From a checkpoint of a small transformer trained on Wikipedia: an embedding shortcut.
Each number is 128 + 32 x the weight over its row's rms, rounded and kept within 0 to 255. Layers, rows and columns count from 0. Numbers have three digits each. The size before them is the row's rms in percent of the matrix's.

# layer 3 attention output (transposed), 256x224, rms 0.188, rows 116-127, columns 112-223
098:151109235136145117163103159143130146108117086050122161109130108132152160168121075091147044101119147142186113089102120155146124113183131091138061145180114121156136127166148146105119099129139138173091191134120115099173187129099089139115131148104147130079161147151145121115052069149088143087077144156158096145138157125120165096142093183121
091:168075139151139102199097063075094113165146120147083143099108115132117119089069163113138149114113177150123088124117149059046195090118148076155107147107111081106099165143133156170157077147091139145137123121105149119127164161068078133134091153098140165124117106143181128125161114134097109118139146120159140140136110119096104128134089132085
096:165154144076176156197164154163098087081076159129098072149128113130116132184131194153132078129156081122115092104104078084104103115132175115070078140123077112137062141062147170167081088041143140160134113168118090107158101137132206143129124140124151140100144127151105116158153165089106116145120059131120137082107161112147089145067160159178
098:130121136106132124159094173154177100087186104114107142152141147169107120097114180140121119153094156123178079109157050129094134120136156150142117103108144157087108141171098132087112172157129169126174127104121145141139152113138136056162134117160154125142119114109154150080128127165145103130098113132073089122155155135163094152127087151096
099:091117115150089145098128120126139137115164143121125146135126156123112116161135087094087167114179105108119106150135161088111122168131177102172151137086166104118140155126090168188153119119096134127115093127114162060099136160107129123172136087120035134144131192174135125110121086149133114151145103168095167094101081122175119158151060102124
094:130121117109180105120142181117045099164159150133051155107130191118069164170153117186140048144128097165170123165092122143157117119118157122152094154116173117111140156162188107091100144141122138061117218146099097109085157119123114058132073118128107099115147072139118144062118111119104092159063165167105098175178111106112125081144124119122
098:155154128147202109125080105100124158130129109143164145163116136201089116139109146136146139133070061161120113154111139112112149097159115176096143096131178151131122039124116203125147145137186082138150164106190116158152099166098121052135059183123162042121085166123143126178098126160077107094112087132141130094125188103119153167114096160096
096:124120117115077149102154141089106137148143157148160079132140127144110152135120113173098091125080133098075128109123079142078131117106135115124067149129054138152136097145120115162098063174162170120127131127082166239163130092130119144141130110208108172186165154083139153104188104132090165170147145142127056103070151140106179185142110133110
090:119092136114111120138126136184153157112098086147137085112147100120152171102146218119141058101115109185144154175088119134110127060108169098146157139159134111083106119119084158088072140172157108162140152182135120083151139077124133082149086094107147139186132157141141117122116129124091157088092136123143148111165136102136145064102118090094
100:118137167130128201115082171068164153102047136141083136196138121123103135167149161137071128148071135157131136141113172121164197136139070129075145115136161101182132138149095137184108098045117200069090119129143127078109129131083093091134110138077198113133146128118049138184148136169128104105161161128128089151120127128113097043162115154118
093:115164177115142087154171145158119119152143139033137157148162102117147113136106123132186122138132121081171115098085123061114124123081150104069131115183131173129037097186105123113047164123182172172104142090145151116157107128113126098134126133192126109107115092102086123058161095137109123140147162150099178183132108091048158060149122137110
105:132169118077163158128120103124118152100158114084054173042122075177154170161134110122065107125130152059118122145151088149089142098105114117135096054187144132123144083121120130133111128110142157101144099136124130093118172130161145139146106130124118140138168120188148127086129185103112155124122144110118106061140126165147144119151123078090
# layer 3 attention value, 256x224, rms 0.222, rows 117-127, columns 112-223
093:156046107072065143101126118089127190068187111126123083113055109128150144184085084137147163154160112119092185152099112197089115144179111140087114134107145115183184126106177146109071064081162090156133116129130142135149150059183134132127207170110097093092136183087080110121073125104130179104203121142098099096117106133078164142164153127135
096:107171135143130169099169119092183187138091116140182128154179134123084122090120121156124103081122112175112096142126145121088143128178124120172128130108113083135109119173092164033115106115117082129073176161126131173097129123138083189134159128153134121156084148158201118098110091168152126125125152174143144102076104115108151101150104169071
098:151145143138133131080131116105168124154163137154143133157128175091135112124075158091092099127160147100153123110120050136088138141141118129101086135135140062114140157059129169123158151156122157062084115174112112148205087101109128072120137122178141106136096140119113206156167145114112104088153133128162097124140069133111154156107088119094
090:131121124164157060119115105174150081120044100103141138125122090184103128074162134117147119145188140127128182063114170156081122119126138141111093220082123172150086159097152132082147071153127129056077131194117154128137152118181168111146153080132125170121143024105105119131091123170138072102127074086148122160139153177066162125121091161080
089:107127107132132170175158124056070150103172135160117093177073127188087118099157167050132129112100201110152153117118146041118166099148148119123153153157143118118148127064096161134128099170114125101143067196147106113176131155134166110094182147122118124159074152118122055137159121135091143120119145083093143130166155086134106113142138124144
092:120104194098094136152187160092177131065131163154135138082111131077094136110113132099160112105063131113134075121110199128138131150069120075177089156155115109113079130090144059104088119089098118143092110108124128137095197122095119154152062124136130148132132152142110134153147157097123056180132186055126125148150097140161142117119168153212
099:107131150117124135116114184105102132112133140078132207156152171107131141156130122115114167134181119166174165123132147138120147123091177131092115055133168179136127145160119117120069130155121105078156130137159082109151187133175090137110122129104179158079132082135161112131157130141098141165123089133104193087101224159228086111131076055119
092:111059126183086117134112097146118110150144113147128170131091128097139081154081112074114128095151144080129111168202125162166118085138109126130130099109165136172158139150137134116173140105130221159114093140137049111089127117099130163069149143091110139149073084113151136216131147143169083143142142134078194125104083163122109125117146164155
093:099094178149136126121123083124149102098154137104140100178091147130116184135094180115132128074168084151069157101159099129178140127138137171187155107134118154101129111083123117128173172160174091120211103102166158127101147131145147131110164154086134177106166152120205132068104099140103141158082135170079118132094133134140106199172124121123
089:143103156129165137145102123162129105117099169160092064154152175132110052133117137145169123114069113128128166205163191112156154077150131111171097108169139109120152214096108139129137160141130108085129120119178130130139139120095154156147177137094114142150136113107122132124123138081151139111052182200151123101146094110121086152197174115130
098:130123159146102093073082170115200085179107127110168148168181100161115142129082108119168144184172119165121119081170112089170160192122096158128178135132173166208098157133111162126117117175154069097158129132131091165178122162103121186179132162126147180101055055089069118129125148122097107115170116161131116136099190125104175154144092136115
# layer 3 attention query, 256x224, rms 0.185, rows 128-145, columns 112-223
085:154072057162127070150062116110127162107111102138117138101079102161148142088150172145130212161073127148133124113153163118125142125174163098101121135134085126090167181125169142143124154178097199135195202129074163096152159113107151086090080192107119089063151117116100151155097116139121119118058178161160084084120153140139097055175159127145
088:115157131095112157148160086228147175113076148135082161088140144173087119083170082125114111162130162156142133149104094135133118162116179114130171107125135157121086128098154148125106086141133134123102094153149140087145176087128148100093138096190137186197120116123090098171120147117110189185130181188104102152136052143110069131094087070156
081:156093123190136112147139159122115185108119143162160207088188130115113170140145158172122189169079121122155101139125130141115162162163109151126185154075110136111141179160153122107172125128124158155095150143048175125170157137109159118077046140095154036129119147091120168096149143091131154123105135144085070098180133157097116077094149096124
092:144090115153152113162123081044174151166118169108169145110137121113146125161123171156159215170107155145159148167193109097113130171119098176112179105123098095111117140123099130117193131108158177079155116120114160143138151102120121132080113092095125081104155137066165120107180176130110204109112155120162121150157160136097174106159180143113
089:127216142120128152107060059104119186122140132120064148122066151170136147104128084158093142172188177093195113164133106183097139124125146090120124082159104116158099148142133157060154165121187123107138103100087155107115186154135147123129168118175129135183183115106168182126145069124139090164134166155101142183086094123188172170115143087149
102:124126139164119157119108123095114167127144117126096162162152112145177127112094114139093150142080104118170130193186102101088149170144174152155100117072091162147090177114140120087112142151116120104109144141072246151130134191110129128134090120131120139129146086170164185147123092128139124170124145138075097126134055136140131145112178097154
113:102083090138115114150087045090102142147097138100132133099118103190175088179111163142158140112116098140118112138120178132100099139128105130166124111150136112081155140137164076139059080117142076137136097140118143134118144116105076139120176147137078158065168127165096100140094175210123131082166086149125173119167161160118127130086094178125
101:177089085102160094106067089097081139111152099158132146190144107122098137072117144152136216147172090132124135156074142105117142155080119106172113058135183090072117108123058124161131097047148156174106139111151104146136147115086105139088134093151139168175111138135127110171168102140154079187124114119099091139094131146130100171110164112162
115:126050144153144144170160106084179171077150183129112157160100080124120108138070165122054093069140105161150120156163090084080159133176102145111126173076045130158087180140204100095123157144111179105122137154089189171142133096133139121149094131075165158135122076156085141128176130144120112101067164114150131111173126164152176144111127123130
115:118098103135143119087112157131162130152101144111196115168121111096162136134182106152138162137080169138051160092083135133126090192125146190091140123183141091103113074077101117166180096152065109127129095125139087120163095147128117097170096154171132117118088113099163139118152089177082180176135185138208077083172124092138093077136100168150
135:140139133099128127136108147100110091111111140185192128100164118087115155136146119140107110154143084092128107140165103102137133180146205184121182107143174156084095103161066146138165119147117186162163073160106096179139120155146115099122132106117149092183147214060114047109142131116089139166155113147099114148164084097121104171187082137115
118:096143163149133142104150131172073141219118161237049164092120150135148112139085132113102120101166105110158092182124171079119097087157066132162151169109139176144121126166129125088084124168146181095100106124079227097148121095124092136162101119090121165157133189122100130115130130111107141121138077095100191157070080153122154144108071108107
107:098184162181120145133165106192150106146089164105225137071077178145187130153105099192170080182164128082053129086151124126134141140160109133103113147221121191155109154149134144101167135141112095121151123095167103106118136125179134083119114091135150117124097107124117127069121119138053119143132137133111161168166107115130122129123105136153
095:132125090204176120126096093107070197098089129127149156120064116106117106050154131089138068072121066167149172116091131123136126150200101150139125130096179168191115095164183073137128157140132091124113165097150150209111133078136132136158090149168083123114166184100144169115107121171164120116081152128151123137168136169163174109119170126068
099:103077135150103104132136095068127125067126113115104179128147188097148129179105111127082182116144161173115052154157098116124167125135111182090123147102120129136136116113089176086081139138167120109137093089071126155084138113121151102192121130098119149152135174086104113144133181079142123115145119113077155088128161143138090144161075173142
102:127095155135106168057143128133133155105082127143071107126132180118134103155183121183176108076064089114152149165155130145133121082136061117073133087090129118119124141170113159106113176128169125114121133171066149141119176063148155129110092119158157116156112115151159173120152180189164140082130114129087160211112105138083147122127147136151
107:107096145113130154140088118083134117122110110079101110137162116130191146116094118194148165196163175088151110116086090098112126142128154131132170210140105147137126163138100193077109162070093133136098135156127115132084172139133107135105155122085172179157097126105166096127187076126093158121142098125093099102082193151111103161116095106117
121:105135159136142131130123149138185099128099056174179136106169152091098148133114089125181119190125125054126154077138102172099127164186102107109171136184123135159124134117105105062145122138138193143102142150088100110202137147164107091113186090120186113132191122086075087115136158136152083146078155095159129161139158089099085114186093103153
# layer 3 attention key, 256x224, rms 0.186, rows 128-144, columns 112-223
078:103090155140114191141114122081099159151146141107102192103177131104158056165123066111154097125176122159178097123098150135102178096135144134210126118166178086122114136120130141137101081152074170093065096075193101105145173087115096133176126101172095087156151148169100134142128164074109130134117091117098137171157151115177108154103101158135
084:080079163150123166171136111118113122173057083164161129168167144122176164167159061139139169153156139152117104121136099122137083110142177141147066150135105113114128156140125114053124112111139083128163187128103120164117144124183044094119119148099114082119090123136096124077104175199139116154090135195093155118119118183078117112131134143133
077:085139165129161160149132126109193174081165076152122132085141167096166113087153063191101113138135142079137104132195119124129103099112128020217142114138121083096173171089142139151097170138133148121099201146150109114086133133126093131184139129158134140101147117142141133135155152156123194096136166108140046162144055084164117159138160134109
080:159136212135166147125129157149122151140136131165077182115173144124123095087139151119052069108152135118133127134160128101120158146128104087162097161142098161133144102129115180134060131204087127146128079122084144113121164121101116157176145123136127103120126119114161113135137105127132107103126168102091086138166098102146110185095142097130
082:178157087084108046106158132140129145154101138085153122099077146129088124188105213095155119153115069141128157137138102133139149156084158148091128136105110132077123155137139103142163123168163191141151104147121125078150136151133107119123124141131146140129148117070117154138094139109161179152135127115164211104185087136148174061152062110125
087:125113162131214150160167106059109142114104089115129191184154179163132082097118092167125177123148116137144114151162096139148127124143070105137114084100073144145043175124115089120182114114152124090083190173071133062141077139174117092099189160166089101137098147148111131158124157129163093140079132111094098134098109115164116155132173135172
088:209113132072117120162171094185155150106153124122133068085142086114111132159106111183124150124126181067133108111114110120132110146093090108103174146130151130155112106165111199140173112112144153173121138114141137137129185104126103101121071095142183152141127127092106080166120127149059130123140166089135196116153163081092140175126137134149
095:160098072129134177120093155089187127080122131175176125158174178082173140084146105131141169151136175103148157090122080109188106216175175076143177131137146129135061086089086161144138147148134149133090135119151100099163132108118119111137087078102148115091083126112140072118121128170131149124101191136117099105084151106145148116147130151157
108:112147134200115049136156120132123202162149177121095097139068055163092074097091183151109060117175111146173145141109181121076096117103095168134073099080104086089114178174154102160099089140132189121124114123153124103157164133129104104147143141188118112119136116131119119159111088152144083167075116102151114092150093141065157072093134104130
110:126114098120122168099123156140125079159120144158115115134155155104144102199125102210147105095105166091151131093111114158046122144137126180090185126164145102183145136147115082105151179141104095163105136145163104135154107094159087119128087160138171070166106120098116137120145135116155125178118224114134153117117123061139093130098140174137
093:129111115144144170152094085106096112109131148137141128123114148118160068155125106140157074141102145102161185094157103128100082175158155159087090092130131127116135158131080140093131105089166153129117140153106164179123098092190157108060163110122152095127181098132094093123174153102096167167125155159132164169154095092089126107127119157109
114:075144175119161112134112090189083080171141115106120193087116136136116171126114096059117140101098151122161110129151145110151134111120158110100062146133120110152143101069169060101119157133154174155120075118064173121122116094076078107135156064135164180122126125163180133099147108103092098141175119129127130183152100147133107137111114107111
107:136191154059146152160182127109080093119142148116094110155110139200127106184096125122177122073107095110148113076146179147128101138160178117162144070193147202146097117152130143153146124129114080145158183126136109099114122160181171113103189077115093154119049115086139128179156093181135136077150119113159148166165131154170068155089185155073
101:104098142099135160130142139117143110140135189102115208108116131115149153148089187176146086118143145087142118119082143130143145123099162183121133139154147216133100074061179174135174154135155139121165155103119153130132089086115140163097123103173095149123140163158136070191080131116136106063024177063107148148135132095146166181158148104144
095:100078123182144103107101142123183188085126152129110095102099052167148140177112160141122189123150158153150144082137063107089101118096127136099105125127115094127119152161159178194127162101144169186129133143080152148133068137138172129106120061165141162056150084194075132100202141116117167100122133152182138113148158149103134100138105125138
113:165167114190132119147171144130092107083145113139117067116125089124080057139157095113104117196141118098124101101127143121070082158082155137095129125137118094082147152135127049167100115110145099133118194107147144196123128152102157147084134116128151133134123150115093163155159139156137187144125139121143164209086114175142207101124116155107
126:153127117090103084110084115136151106138162158111099141112119114197119085129128165205090061084152118155171220101137149084145068105128137139138152096167155069135156169159136118129105119085147142138059160122112118142175054095134120108133148146112134112127144097077126140134152125217136136154113127091132165097134141142076092086130201117132